Part of a small language model's weights.
Size: 16 layers, 12 heads of 32, MLP 1536 tanh GELU, vocabulary 5064, 30.3M parameters.
Architecture: RMSNorm before each block, rotary positions, no biases in attention or MLP, tied embeddings.
Each number is 500 + 25 x the weight over the matrix's rms, rounded and kept within 0 to 999. Layers, rows and columns count from 0. Numbers have three digits each.

# q: layer 6 attention query, 384x384, rms 0.0533, rows 362-383, columns 192-383
# k: layer 6 attention key, 384x384, rms 0.0517, rows 362-383, columns 192-383
# v: layer 6 attention value, 384x384, rms 0.0417, rows 352-365, columns 192-383
# o: layer 6 attention output (transposed), 384x384, rms 0.0417, rows 352-365, columns 192-383
q362:483512495521537552522521472507508473483492504454458503501489537504482508494511443469518498557524474523510478504455544506536494524510518503516532521499524507476493528471496541480502478520491568495498475485528495489496514519532514487580470518526492479537488516515510504488477461476523501529506494502462547511469536493507494482509512520511498474459506533504500463541503507543498493524509457544493466534500463476541519448548481499517522462546518530507453503560471494503467506509484523519523443497520557491463524519532477481464523475513510569520519497501508514503554566487477499482
k362:527504473510441537489508491476514522437496522508496499485547501493516502460506509541495448455502525525491484556515505527486480538453471493528467528470528492472463474507522480506498515501527480518511472485483495507496515537502479486502481460519476554448543497544483474484466542477544526489516486489495529499543492477485450507491499533485506489521516478502474483487538521437494500529500514457483520527495504459524488523497486483501506518508491540477457538443494449511534528453472503501516497480535499494541504498480525489502445501514528515494565521491523496500460509462529487498
q363:509461489534536495519483503480506511498502471491495526471488505461532492558455509486500541476542510512497474526439496506553505504532520471495527513497484471478512496515528523506492529502547538516475501518491522521490549559485557513532503529498483486516498542496528501510473470467478482523492521509476533520521496469483473438489481555502463501515502451515534507489487517468464522511501532474480480505480481495503488447543497507517519550511497512481498476578474481564485501501490511521521520499506531537500514510580519458514495519466504481528508475522474490510498497493518512458
k363:480486464494495478513466489498494503493513522481488468507521473490497528511482472508495458428532546493481475518527499491484492520515473513529452537485545488474489495482525494511494557500495489532481514512516498563491513535498479542509536476482488509486521501557500484540481525493475511442525522510472519541462517534485507519502486501537497486431449484471475501477520501465466524556513542489491488504482504493518471510479542543480497463475509504524460534484523521475527510489498516493472501499516523524531517501484511495487484507487539506482506508502534558472485495512495509498
q364:488508508445508522496521499520501485514517517480513525543502533467490510465504476482535507513517475531486493441492499524529490468514494494472513497502540521542507472485446502511524524523467453494500481486446456505518471509499523453480504526471470526516481505435505471475540509520541514545472515509492497506504448499510501527522489471510517469501512503520525501472506506522511507469534450525525510527535508452488508481512486519462500493499520496484507486509528465490487524521471476482459516478493524531507499510507500518497501495514480489530499489514493470505491495468510517541
k364:515501510500516529543508505511490516505493510507485479510507492490511492486532484509501495509476540535555501482504518505493519502467522521484499505483500493500478507498527528474469484528514462517480506510500517458512511475517543498544531513507487538489484490465519491492480470534534501509477537494480497500523517544506476479482501498523489498529509520515469488444493479485493481459479480505505502524516504501517520491510485473432535508530492477534540455512461473490462483497494554511493503531513503553528494488477508538494510507503476506520503503550502486530512503509499520489
q365:494495489508454549490514509477497494454494506482515541533489503475476495474491513509517523553489522487511513482498513471509487474495515493497505527510523476523505469523496489493516479484482513502498456508505519478492520483509521513503499484488474530503463515477488498528491500532514469572476499497468464498514508525539493501479510465513533470443498528503542479520468519513496487497497464534496489522519488506503524491513475487504537510532504493496478504536511497494489477491499482503489486535481529504528516484489459479490529477519527536515528526539479488456517452510473470497
k365:519484508513471498525515460490491542529454531520516465477522499511537497509501549512510486495532503521495488494476437496516523506508472503507469514475500499470476505477517481491492488494514480489470493490485545524513509550493498506512508493512479519510498502570502504541510537488511529502569532525478485501546489533480483492503496472478489520510517516522482495497520500491477532454504512488497512521479509490496479518500488488486501519533491528511466505490501507497460486418489462493463497510502458511542475509516509470479470505520480492483546479509539534523509514512531495495
q366:475473512488510524536503514463536494480511510489497493500476494494477474507510489498514478466469526452501505479520506518469522495469524522436506521497481520509487484490481560482521501505496455529503451491518489527500504441494503478526467519500462503548519485511524480494499539498491502536487478481514525516522499511503498542494498511487523486488509487476528492499443547521510437482489498490493509540503506458494507495517500480476494488512473476501512492505489486500488513544472460544492462454496498471494479509509512544516553473506452473496496506490511509516519512480508510482
k366:483493524436503491499515503506523513534502499437536483446513497481493493491503507536521496503536519527493555509516507479503501489513499546512500543493480498491532502492506548527480469463497483467530502484486514498491513496503474499507507485539506531522539488460540518520470537503490489468523512472474483478468534510487508479496501467496478512486470511522497519481499488507497484497506538500476477528484526504504475487508530508476509495496475472531547478491518497549496504530510533476470516532510499488487539504516433474509487481520487475521516478527568514521519532501503545507
q367:497523504513538477509485499513502500559477513477515475463481540499509470476533490479431469437510481516451514449483498521545503495475502462449495517529507520498496499540469491525538495491493477509486495485516501479488485464482496476493536500539497491481529497448516512505532531560515462516509495531466485510510450487546552516505473518512475523496506545491518516472501524499521464529520514568501520503499502467477540516527493517491476561508493485487504447433529503478517527474533484505484498487453513505493498505476504457497485521472527492524485496497464500508523497532546476507
k367:469472487477557511460501530496534508506500471509485470543509513553465530520520501486485514519496522494533500463484512540466471486495491461479516468478536457513461495535525517495443498514527504514491493482479489510499474450461502498493532524502510524487533491496525537528486499542490482500507488508485499530522484453480492510471522482531508509520453490454528500463459459550498472475482495522528481518491483498521506510503514497534463465478474493495536496498474493449508512490536493481494496527465499458489512517532527549506538478515511533521494500516510504476508479519533488461
q368:475521514485473533535501502525525494454486510465501518506496480494493505544501508507538498468500519558515485545520554484499484523515499468463515508473498505500492515508512505527514500529494524474527481492510517530505473493518497517541491498521472501500464466516533488507549526469499508496467504483491478512469496530553519496541510499472520499524546482526481452491505473576475506496547478509483477479486500447495548515509526514502498505511505487524505530527500485514477508475482514503505447491504527492517486508497511494489476523504516485487513499476505511456506520465528521476
k368:515524503516501509487491472493483499462512485528473482483474469482473530485513519488491475553479521487482520515527494478482488497515525490509489485481493511510479473505522495459497488530490521490512540505506516471496495451473511517465528492498518511488490485471469518483485478503505520497483499510523525517492543480488515503472510524473549472552514513483487488488450480510574488505505504480531508503530458512520495485467480457491485469486533492505484509480505482508483486560477509483508493487537524495474483498496472526511496502457493507503499516503443509508522500501512518506
q369:501550478503537461474483499490497518515529547499479481501518508514489503488500461512528480496509529514486504525486478450502534470499485490489494503490478484491505497528538450479477522506473505516530515485503535487486492499505477471470521527472503510518485501516483501520511480494522503469488496534524506505487490555543484487499528489550506475467514511493485443490512512502499527475511532494493512502510491530463473482486507532459488518528515496516456495484457468499525510496480479479516471485511507491490495479545509508482482523491506476508524490503483516500522503478480493524
k369:482505540475493504518526504472480516535498516487497493490495518481474501480516523504490445445513488522468494491517469498502482493509491472495497492484498496495472505519482525510468503494458541519492504438501518448486470484482506520483517488483481523484527499504502511509515491500494506480469462486499482511505504475462515493515516512453503501521500475506515489528504491531515476488515543532506498500533497503517528493502477489495474506495499507518500500455507499524517476512511478473494491497504506509501476514510478494499487482488488504497485493489500492527492494473501515499
q370:535536488534508484485445498522490531486530514533485485515523461508499534493512473493532473520474473500505474533507522443514521461499491484455452512467502458518495486494537475499484480507524521499521516492472529548466471473506450511491511534469511516497502458524456484519493480527498471500504491512505487531491502467513483522484520526539528516505509551466492476502456491481522502510519536507469498473495477501514487501499520503524531505527507484475459504477499491518491518498488499466534524517515523502454501487507498513497465547482504486461514516457530525480523494522520518522
k370:449523468530505492476529473498473505498491530493495485470483502490507502482513530493500463512493492526466488493524517483510520500511530484512488511474456497484489480521518492500478526531518528496505492489518527482518485488493517523510489472472503512494487510526520524509478511493502506521491529513510483487494527506512496514495516530480546467524498504489538476484476497492525488533521530468487494486509504514512514501523506502468526477556545509552505481480485504481486513517493519477504492472521504524482502519511455476498514526482522480476540479505515526518526484490468516481
q371:490557509508533499459476509505480518486528486509478502509524451508494535495491487489517484490498498488534490511515535457516520479500507495484473523464492470504484476540520498504516490493524500509522515508467504491457459493530480480485482518488547523516503486505502522530514466487509508487509497516519499503509530463513493512469518544515506500479481528451499483508475475502510479503501535477477539488518478514500468487480482491477521508505510493492499516477488506510502496501472487443537502518521493501467533500528477517479472521485495508465508473484507493492498484496516509524
k371:458507490525510487486501489492486512519522543473478490507500497469488519500533508486499477460490488494457503502489478472509541473490510507500474524458474505510471487482515481535474519515524543482538537485533508499513462498476528490495492480464515469493477506524521565530484522485476489496491520507493510499508538515525525494508506518483525503515493516456526467517462515477501480501495561464471508468506475517523513475513540544490484513533527506535499505524496484476475499494488517468525479472539491493476484507553500484510499500486477461451536486509513567536502535472506521490
q372:501516521459509489532520484517535465521513556501512524497470535498475483507489498478496518487507518510468506460524495535528481489550493499510533512491523531506526477507491529500500510528449482492475523519474459519574486506510500513520500495501457511518482520494498476453518500492564509511484511507518495527505432534528533530524528480501519480485536512529503508459522500599510513471549447549520496533522526468472534519526493509467502514493506505498524474525514496486499504522441532506463464454465504516501472548508510513521528463471531485515467489544549510502501504471445502474
k372:543496485479500506530492501524523501512489437499517506534532502530491503484496473514518517549495517531513505496477508536498455545511491496507537502537549518490527493508491559451488464502493494501494489495482474493472511502510508508531505521516461496509496497466492496471518460514526488524481496494512522484525468467495477506489453488536480504488500495537480525487525482458495493508455422495488462497491489497474506520481490500495507481469449491494527510515472481526482503497518489523478528512482539487523490506445543525489512477515505531549474537507473458489488493537492494535
q373:495481504533484502492463537471501526473477457504513467490519433512503475514515501520504525534492474463536506523498483511493504488463487509475495476537484494475484527486522496513497504487503494508492505489508472475462508526496488487465463498510537474486518517500504541514489515514467518483550496460491520458498520471460456471490496511492487515504487508492478504523500459463482508535485517468483518472482511513489490482500472472542480495482492503515509494498491476518506499483506508526547519544533486458497497452478481498467450517546495506478510559467505501503495509522545494509
k373:490535538513502473463503524485512514482506533462491492489463491473499522508492487463491465452512466472457498468500517471504503447506529480476467494500436520517483507511489477560515525493475510502526514516541491512509471470515458487479473488467553472489493467496529530514522490511489502464527481471510491497458495499493495504526522510482520499475500520478501463506481519523498499489533565505488544503499525488477500487511512495501457538538549494519472470464521495505504494503479526475582504499525471510489501483537484503485514499526510468482520467475519541505502494494501481489
q374:501505499477525504514532469482486480529507567496519477503497519480504445502488473455469516479455487477427492510491507523528545514498521496495495503495522516456534524495495496506477521490497508487522500501468496514536498496494492506504504468483485497513528508487527525519481516420526470494503525511486577516504481551489513488542480502477484461492507485498520478500495533529486471473468507505503523516473475500497509515534507505502463491509506503449522493479467474472474475504449497513458480459468513495481445485522549484495541489499497478489518445515511513530508498471471513473
k374:525484497435487505482507512541507492508544492512479531475471490509506493504480489507535478516534514528480506524508533527513442492498472541530475498522546520498515482487483537494542516506479466495512484462503473502538495494511502490459491504478503555496511531459496475532507538510509480506497514482494537515534479486501517478519507497526493477470459524507471529522499483490516523495551493518503515509514487515523501485483518496473501528439509473490486526476540516474531517521531456481491510487469528454503512553465522525497501488492486531527480491463532463485478493492477519521
q375:471532497491536524451509521507442522478514489525475501540558466520522546508523472502535486549499496524568470558501529447490512479479527506492459496479481523512491480516509513487522475532527514514539483513489535524466501477515500468500480498475538534502471481497496518519490475524507507474510485483501507497509509458491488525463526495466500500509490522474506477517509488479476518506478511438511518494501463508500472496430514513500497444524494468531461520461488475502479503497461506474527505499521533517475486490516505493486443531505492508476517492485489478501493502539523523528
k375:470505518519523517472483513490522487479508530480501508502506507495482494515508520503488507500489499504490501501503507508507507487510488493499467487478487516494508513482486465504472507502488501476514512504527504484496491489485511482502501478458508485509495466504508516515521501490509505492484489501482507489487510506527516517522518502491492511521534483485494469528529527512485533490524515464496499492497523504508524473479492490514527484542516490518490493511508513467496496510506520496522517506503503489473467501551494489495483504484485494455544484503519508515479499485487527496
q376:468547460447547534488469539505456490505537486499497518538548510487478547496500477503563472506502465540527464492489515447466498489498530532469485471453480536539459503512472555485538445535511465459532452505494559526468491463522514433524520526465498552501450451485488506513513487524518495496483504465508504513501537449530501558511512507498501498503504491457539468543502514480545480520495516485522545466536498473513479467457503516461510428555495477541467532507526509487507522536466486482502480482491538509495457546524515543464493509494483489470552474494525498504512544513527518530
k376:469480503515486504484502471492521486494505513472512521493475522500492505499512525506502511496526511497487487497472479482527518495489485510477483509481503524499486500495498465515472525508520509496517516486526512473499513521501526518502510483477509471503526482505512532514495517498496505502479489527491508481509535514525504480492499496488508522506530487495501490513509514510488519472537515485486500500500516495526514466534523507483516498543499499514520481531495500499493494515480505509474472506492512487481484489545480486513476527474482460457538495514529538517469499473494539489
q377:533503470531433502498484479511524460507496514472511487523522546497546479504472519501506481483474483519459544478479492506532484504467484500488488525502511508516476497493512453516496482501490513476517467489503487511495487484466473495484470474488431510491489504480463506523520522497496534539478482523504475498532508497474513506555488465492529509490487487460514484531542519510508500523511513530506454480509473542556532562499472497486514505534502518484491522475539542505512486503519477483501501504461529462511483523483503453509519501523498506505521537472548487463528486487482472491
k377:503492520506403486498513519487501520493484486525501530488494476505555528504460529459533491487532479454478503498508508499545503509477465490503495515470493530475500483503530435480522502493504493513506477513477471560491527523496472489499488500500466488543500526515497498479522528502492497496508499518473471510518456481452493508516450521502473489479523483536464547512469520509479525527495486529511514517489520507502455506510506510489494564486467502485464522489518523458493493499466430510515499501482456486469499490502523506488467486542555509494468518455490489499500470538521473486
q378:503494515474451490500467510471511478496477538549518483476499498546516482489543466470528504506485493442499531502502510501489501483473507518530465467497517513504466491506527527491506525532489453513491474478517476519523466455474476480467484511495529507515564495459524497514496545528507530498487514505507543541508498544451467502490486511499499503518491519491491441496520509541517506489486501505481523515530491496516492505527505464435467501463501509485521519433494507470503509518466483501492523495491466534490511459473508546500504486561503483471509492473514495457484483527479501494
k378:508499549505515535533523534481526521504506493501535500476487493514493482481503467546479500533522513461500505462512515499490525521519557470494480517536517468536511490439503524452486531496511471476517492504521482554528522447495495491476497499525493482534475466473493478531514499496464489489517524497500512492446510483490471454522538534519520559496493518494495487539517510507547462507511524510474533510545515531516523510497478448495485507491498465524492470495449476506524505491481551510543505516511468508498496515499494523476521441539510484529482507531510456515531500528466529504
q379:479484508455540473471555462499498496569512551507501482499494480488458502504500515487514500502485475477479485524527472491491513469470514517473479460495499533517508474509455518513518513495493491488498507509512484470520513469463516472499500497461528490483491522470558537503516490493497490511519532508520500486482487502510501521503525472532448480505471494493524482504484492510491498500476515534494520536458525504471486518498529556481500513444520486521510504478510496491495469549515479500497479453465499471476458486508508474519509492516499485475511439509467509515490507494505479508
k379:485491527484537503475521526510500500499546465484494523454504488457484524558507505495495509494538519498510499468503531515502491508546510532487523452505477517462511482447470522523480516470497512499453506505546466497469466496513558491467501495498461494526497496502530525524524480540505475505511515487522463495497498490523515511498524470562453522444490552492509498508524506536468514451519477510546486476503479482504527481501533531502507495465478485508497522530514454516497501484513511519496500483465530505498563509518526524542502465467484472495469489505537497511464547492518540491
q380:480540529480502513507450508517515481491518537499521471476479534496546539529491479518510500456478461497520491551453506515506494503489471494450481489487476532519495484484510512506510537501500492507497493466508492528465472504538490502484540514478484526518510523492519497483527473502492550460500462502536453501501489496512496473476545463528468527519506489547501524519481515449471524470497486493507529501471465509502452518512483492514467511489473501537502494525516503522483490527483503516504494504512486489490500477494513499502479562461438480514501457473516476501470546492494515510
k380:459521535533526487496512483491483535482563484506502454458480467477472499485486465484510499499470479496517495503509494525481478479488517534518500497497478456469525504544481498517502469509498537493498513526518470467502478458499503453493510471453491534500531515497510490452508464466473494511508473483507474456496520497479539514499499504497475446470502469513501504475491473493499485512470489516522477499499544491509501505489530506518550488520496468550486497459461481478464467514497522481502489481502501477528501489496475533507502540484484485510482503509479474523488509482480516507
q381:486482500517519524523497518475519486495523495506502492530461460527447468485509497468484502523481494482506472498511483486500504494478537474504494474533517456503494523506511502494516468517456498493491496502509492513512545426517482510485510476513496495514476516528512504516505549525477513525506520482472523503522541519500504518505524490501507494451513490495515502500489526515540452498501473486510503498482514515491501507470514435503506537493486491498514501498483510468506481495484480535502475520518497486506502524496496537464504442520474524472513522524482539483504488522484453527
k381:503508509455528475487515491502553519522506498490519486496528524492498512497513520524488520524520489530510523488488505514520511483527461516504500505546473465507534550473442519543509492461500503467481512499476475523476453480522509503471518456524532482494486473508534501545529518551496505495541504480489493445531463486498508470497486512498486571501491505505505560525498497512516504503513508549468547490479510518481525510504470500471465501503482486506520491502522488500482532478470517544506522499487494465508505506521477456531508502534494486494491503521573494496510507499491514478
q382:496500491518537510511490505454511512506498492497496510489475508485470497522479498507442515487512485519538471489474489479493453515506482510464530450528507501519469536489471558505458516467504502486503508502475496468502484452526552474491501518465527482537510550489522519520554474525476476515528535495518544474466540488508507484482540489577438516487497497534503485509553496513487506511492520525476509521497525516453500468529448493515478531486511487535494469515509508454502490498494484539474498507529484482504498508513438491480512507481484517508505475516506500466495527490496535518
k382:486485486514555503487499464502500499480434487506496447474475511514521514472517476512502484485468528497505453501510451504473488518542498485524505482523487459483500497544492526547460545508524575485468528476538506496493479507513541490518500443530504502439512516524484500520475531484464478506514491491457489514542522457529456476488492550526506487519468465488532498487531464467474539500531514480466498468489459496531515487493490606453477456490498527529502501493484476488483484455504526465532486462539493509521504489533497516523496552505522483491532513508497546514477466516489531483
q383:503461467492496495510503495485515511506474491515490482500536495507488475459500493514517460499476490484534510503513513502497475472452491518483502451491517523536490523482500521513527462492452457475511466493529522523504484454496469533527470518507479473503504552523481490538543498514508519534478502512510472477528478547465509507479488482504516514533496515479501480523509533507539493533518500490516502530511492499500486518490492459480512512543473466519493553470489540483502476523520493477476523481460454512510493505456468514539505497545487474497474514472504491500536522542497522505
k383:489477507470465483488490522478491530480475495518516466522522508462501521498488511474487510533467491468509471501546495487519523521510509464494543508469490469486549497489525485477455460535523506495508500556477489564499513443536505492545506482545493527504474472495507487503496484540483478488524510479496524490499466489508486484523527479504472495501526537509517534526501510555514490512463500470513514489505499503492473514520512476545492492480520493489514483491510502483508512526475487466494498472501455495473492501516462472539494460531534517473464474499489483471527516526491484477
v352:507513494493520438505491502452528501579505483494516511478528533467478494522499511480471524515509483484529518503469512494502486503501490492515496546484485477505508514509505496487495548539516500460522483504437484530532545529516517437501499513475528466477503513510524471517479547442469456537503491490459523500494485494464498491557532473489475486545509450524505490505496543503511440530538518493474510516521506506515498478506482499503504509526481525489502499512492430477517511472492510496491522540517469518517502485518493455527502524508499499489502502517468446486490420529489500518
o352:514473529527579528464517505491482491511472480490506507486503523468543507478539471511518468510530506547500490517476487516510508480463479495523506480512462509470534490552490445520469509425537517505470480514517519513470518548478536522510507491483521496467524512521469512463491496505497494487477542484487500527481480521491515466521486523448538537463485488495439522476545485502454484483491552537485503512538527479453461456512471470514477490500498536486490507555508514520488522517512508501525517508472501509462538491545491495500487522484472447495481490494465522500473508480516521480
v353:524477515522497471504496504466547515511466514476515511480490546505488477502495500481497533549486502465531498483483508504521476520505475526467490523487482488495490471500487479472492519553467504495509513501489477500484495516498530475503492494491500495496511523483505507522464492474510477545530465534442504502491496487458506495530510496493466525498499498532555506514508524500521496528525501498470503504486480514515508490509504504512496547527458496499512519488518538459555560494503491511522471536498477457469488525511467523464513508481501500512510496532473453523500438479475535481
o353:495448498507470502452487523528469497532459511480517509539494551488509505503503543518485444556495514491509511477473486513487484490468466509525538446542486511494514568560500502513440465452498537493490423512513546516504521518490516497528481536473503473463549491508460494471517529535495512503465506466527509505501489544528476484509494507459515517480505486499464483527515498505503533490434538516509507500482554521476494443482491499520461475545477547517486517516553476524451531509514492504504521518479515521549505492510469490502502500520484481558544508455488521521486517491530519505
v354:508553459513509513510496482499518524481460454507505476543523516519468508473488537525476534531510523551466475545486515494513470513527492499520531491479491517490504526521469547454465474480481545453488510486506488524514499471497500520510443485480522453524482513496510522514530482467477506507491498474557461480490497522523502502464538460495509512467525502503549489507520531514478512518529507505452450477486495473522513492468476515495515479497506515501524473506482439505445505534530524503472546526455539492503516497522506442532507528509510505494512512538528517503523494490468529456
o354:505528515521500470523480477518513501555489490495536508508480488505504487517512491508505541479530468543524507514493547492530493505481500486503494474512464516487516473512479490566526512531497492573514559496515525509508495517498484493503514542485492513507497492509464509482473497475508486497504470519491495514471479485505477503508507499513468499533494493520519490503489505522475555495508495523487443511489485460532552500523453503490501492503482476489530516505475482532498480483547503524524498547469515519507512509482539508485499490463510532549472471504493479519485508461545517494
v355:515439490528504462521506512468483470520477534473571514490505467493483505549434508495494530538541500512522513496491448516509494517472520484478496455500511512492520534564509483552519502487501473482490462496520533551509509507514463492532531503511517537519541498537522530463491530551515489527450509524476501524497488482494494515483515484477504489542501517502498536523498504505494509465504498524566513489516519543518467453526524503516492514497504474480521527517495511493477540505512494513463514514495459563510517492507480503483515479501481509477490511497480501479502499528507480514
o355:469519506524528513489543503466498553481514476545503477476496486490471492510519493513509540568454488465523526493503512533532502502502450460490481479513502512507465519465498458465502540532535538514499478502471481510477523523520461512476507539460528527477481494489500489511487465458479488493527472540500537514464500472507462441528513482489556533449536530485491516498475493480537550519507541471482478542464468513479498504515502495505510526484473478467491492508490469503471515488504503473518494528492494495535474495557510536531480495480529495526500476455500500505511509522517509503
v356:515490498509489485456466501545528507488519478537527515486466515449489503508562482503512496515493511482534531484515458489481511476507471481490477514531495476510485491493523470527486498490521514502504510473512474535478459467510514493478490494503493530482507514537499496493499498527511520503499544481455505529478506443506446499524486491479542477568504491505491498482487469485506472483483534525542523490522494542457460531441530467519455529498497472531502503540530525498472485450520516469491517483565460515493510473503510505519490505493484491487487519466483516459498501481538488512
o356:488468512478505538524526528467503507437515524541466475496539458482485529488491457484502483439498518457472493485543479474489518487499504558516491545491548508524488512473520491473472540501521462474490479538499516519501476486505495500505491456527502520508492513483537470485525502561479495504491556491495505513524485512493507512486518475499516509492511511436498496541483484492472449514498494515503539522470474501500443529449524474526501478502518501580462507526518550476507497503431517491485491480526461528499473486507467477542530457541472462465551512511509526459558511515497506527
v357:458486493427488478493503515532497489518526525525534501495506492473444545475482488525497533467521515451490515506478516484483488515527510505486515490515517436537527527502477533518503470528525454490504523494465484477502504515464508538482488526492494472488501469471535523497495487505490494494502495462486503480508493433484465512498499544514516480506503512492470503498509485520501490517531532501524517478487503526519522479548577500524506471504448494512534500510470542467462513495533495496464508531469518498473523487497518483534465538503537476482492518512513423485476518557467508492
o357:479476495568484521521540490489528517518489497523470493488537468488514471518545503500547454498488464469509498468515517467548499494476453452508516523467480484558495529540491508495489536495505475502492453529477488492523471512499494534483526513516491535501495463507491477502505487522461528485506537484471541501466500468453476505497510475460489494469499481470454500488524490461452512472471529472486510538464486541516417550506438491517498529472443489545473503514509521475531522506450492509511514531496460510518505508485478505503459501500492523483430476506519482498535458518513485535
v358:556535499496495538503481522502562508465532506505475504492468468474488458468506519551511497472445494501514541486497547481487467514454490521491512544473485498484481497484509486512462479497560500459494506486537495514487463496507492481436509480517523467502484505520477503477512475508468496506488481438549511489503504500488500489512484534489503479468484498492491479508470451483489471501476554491506546464477546528484495518489497502492539510489524505482488482525460497506494474479523485507544481479534511479516519462506560450497483486493508474488488485501517558487480524459518476461
o358:482530531509515509514506505507503513481529519525465449500549477501505501518513447485530531481479518499487451514534501476497491516562489488511519541481516485549473485475504498467528516511485475491522542475493472445531438514519500534484494422548517534516464501514503478500558439496479513475477553509519479505478504541472542532482521480528493487516493525497490504508494502504500476488520510468469518496515487472496483486487497478464530483476539531557492507489489551473508463449464472462488495468518474511456491501484521528483520468505435499470479489520508503459544505458442482537
v359:473498504513508495512489491523496483510447496546455517504485475530480449511522473519514507459505484514475507491533456521509502504479524554469506512515500513470478524510531529479494491513472475514500538516484506516517473462501480567512488491500501534481522498550479492501491511505512515460484519504524539503539493533497485512492516516526562467510499502495484508484504449492504473466493514505518504502474492460490485511502511464508488519468507495494492535532478533514504485515472491468470475452492481505480483454521497545499494477476491494493476491488529533491505506415481506527
o359:544484482520501477536522498518468510421522503511481509532487483528521493511486521482445503487533511466495496459530519501491495560528501506505524524529544505540507496463520519441466484496496511466526445518493513510486481465497490474510509490517505472487500519487510466540508513544457484540500513518510501523506504468486503522471530473535489532498496503492520499514501494474516450515509478453527525495513488511528515517510569488491512503502514501517503522490514503465521529485473449459462540514557514485492499513488489547504503527513497499483495547521510484490534513535488460517
v360:455489503520503501504511534470505506556489538507526515433519517502492493555494475456465486470527492483523487500556455523506510460526484491514494482497491500504514491507513476533493515485496481471525509478485491507504546519500499499507511495481491528483528485490520484469527537513502512501524496502445540515453488529508510505544490467494487474510497463488476506498491510504497506465501508538509534551508511465487482548521501515543485514484490537520495493485553529517513513515479514507494460523530460537501472541517504515457498510525515510491504464487476462508496509466501510482
o360:545512494457545508475517508450535500502538530458516498458479532486514501480506493476496448442510499489510517505477460540503520510470498458451441536500511482515494481525489490519497523460489517475458472523522467524493488523467498466463502507512511473517500487497507501516520488511525510477520515527496505460538521526486516486507514507472520502456503506542478518472512510488501528505509533508505496464470516536489481501501518512527490558531520530447502537514534520467493510517508499455483551467472507482476529486550482480520513502518517471480502461515539497499473482512522510523
v361:528551511481538517492491521519519487481546513489469497499502492508507463480550487496529502468492504501510528532533502488482480507460531529470488510491470474501462523483519474516486478491511472469500548475514470507510443487513477499475528484504514508503494492510469490472492479515500548449522495455551504497518504510453506484483488497501490473477456522489483467467494465494490472503442526486521536472514533528477485513492497473504486540471536502516504509487489503479505479500485514464520555474526500461514510437507493551485491522530482476512455492461479549493540501480562509511
o361:514481491516488517521530512517453507455532490499453483544557493527516512486502467453499512525504526479473480498525489493447482531535520519517515507486516485522492517464512566446495466513498507473523503503476501491508475455512499508502504428537490531517486504503517446535525489522480516517511550476498471502500493524475516524476513485519476477518525514493517476525504488507494471497496452446507524503514470505480500482452515517461502467484534512559487484495507489456520488482465484488486503440545469487510475505465511543477527495534458488475521515505503515470564519481443450518
v362:496426489528481469507464470511486504458403468489493487539477527487524498549500519497462472506539493521534528486525441479549510523530489467532470502506512551498497499527541497508524490463521546503496493502495518511489521493459485528526535481496485508497487497511501515540451491554499536477496537503472463561467493506521505523493511445463556486516517488507529518499505521520521519500499518510533509510471461504506521562513461490480484529487502500518504527511537541504452507509541499457536496534499513517498495504512519492480459534524504521476516464487466545491519506476491494522
o362:499537519409501493514503537486516501513522529554533443521532487481453497518488491528467522456484497502461511505525518519521494473488489502479460518514504506497497515479496459529517482562524478543500529525485502522492491500499460473491480488483516475518449517485509498474500494488480481528516495514531576458535495468493530480548501503519522522486534474490528501538447447521564515502512511528497499513451495477492508541500528499504478474514546471521537512488512435483484497525501532506496468465520524517519491448546476480547526465486508506467529449476510557517548490544533529475
v363:469485514487508481536472483497486503483463463480543507551538542466534466498513496454454565476514465532523492514526487499523508511459489529473486501496494533472493525487539483503496497486494527494499521523474504501561511513479483542497516504503521548507484496493462473504487497488508544480499476479484449583518500493488498493463484475482469476520500454505504542503497475511491503517483495467499504509470464472532488479497468481530481498485500558508467561503523470455495502505494533459486522498467507485498494496484511489494499548495512500497519534495487554493547488538494491526
o363:501506516515513547533529523521458499517473493539547480523487475487471505516528502510502492551476504492487500506527497499513464474523508494491451431534523515517479493483489481526575487508511480519478550489492486502463491490512435498509506501480495507481475511479486467508503471462483459531488495509484537529497493506489516496541463492520513536495489475509487453503469509474490529507504501482513462499471535475511559523530530521474458482521531463490504450496513460484515484493490474489489507509471449503532472500521493554505486563484518462474463509489470501489505499485511503476
v364:563474510472520500487488497501535514501517469487491501487469509511510473462505520513509492507498507483526503473506549500476486460494506513489451471528501479430492478506479509522475522504481495525454483505531505504492448516507500469513505498517488518526511486497474482515481533500517494489481480455504523518509501508500499508491495511484493542474460518496513489508514461534469504473474485513533523497495479535478499501457472507505488528480480514489479525503516558447519497489480459509523464492546483541501481504518476562474508499501496517532469519477478473510516500467534482477
o364:497462516471497526478482518494480495435508519501517491495492510492490513495500520491517536534514554470495496501507464494441515507496498550497513489510530507521478535475509530496491481449510496472523455505511499502509520496524487491514461492518509558504494521520503485550510521487495518542481538489511458449514480536503467476490486495516503484500508540491491500504485493490495504517458484505505539510510547474459515467463545508486517471511492515518486476501558517481486524470472524511485487469532505525518491457462491469507514464520478484480556539490495492503513529493467534476
v365:490486509474505508492481512491524500445545528536523511492517488487452483462497521517510503435498485511483521510473540503488479448482530435516467469518497477441500512521468526524496519500494533568500485487465510477483514514497486521499485511501452503506529461490492519496457466481506502513524515480529498525497485493512501494522459478510526504508486511482545470496462474486492509472448504522541505515524491527497487478483500459566501464518493503516472500528535493488577507489431479505485425490496498541487451530497501522500481475458538512515477511480479456514506507567494519480
o365:479472501455494488510485488483537526471473486523497499500475513498475495517474561484486468521472489481495490467481472495477523496511509544533531551490518514480500506492493507489457523497495473472472477561506469516484524510496543518530515517498526515489512503545533472510495512523498499482482557551512471501516518515494479514458510499471495482470477509525519500517513518498490507505475520532525557502528518503458488485478495532466541547467434513506526505526492513484464499505489528509494492477493465493543525481510465471482475509494544504483504480542496493511481499509510517474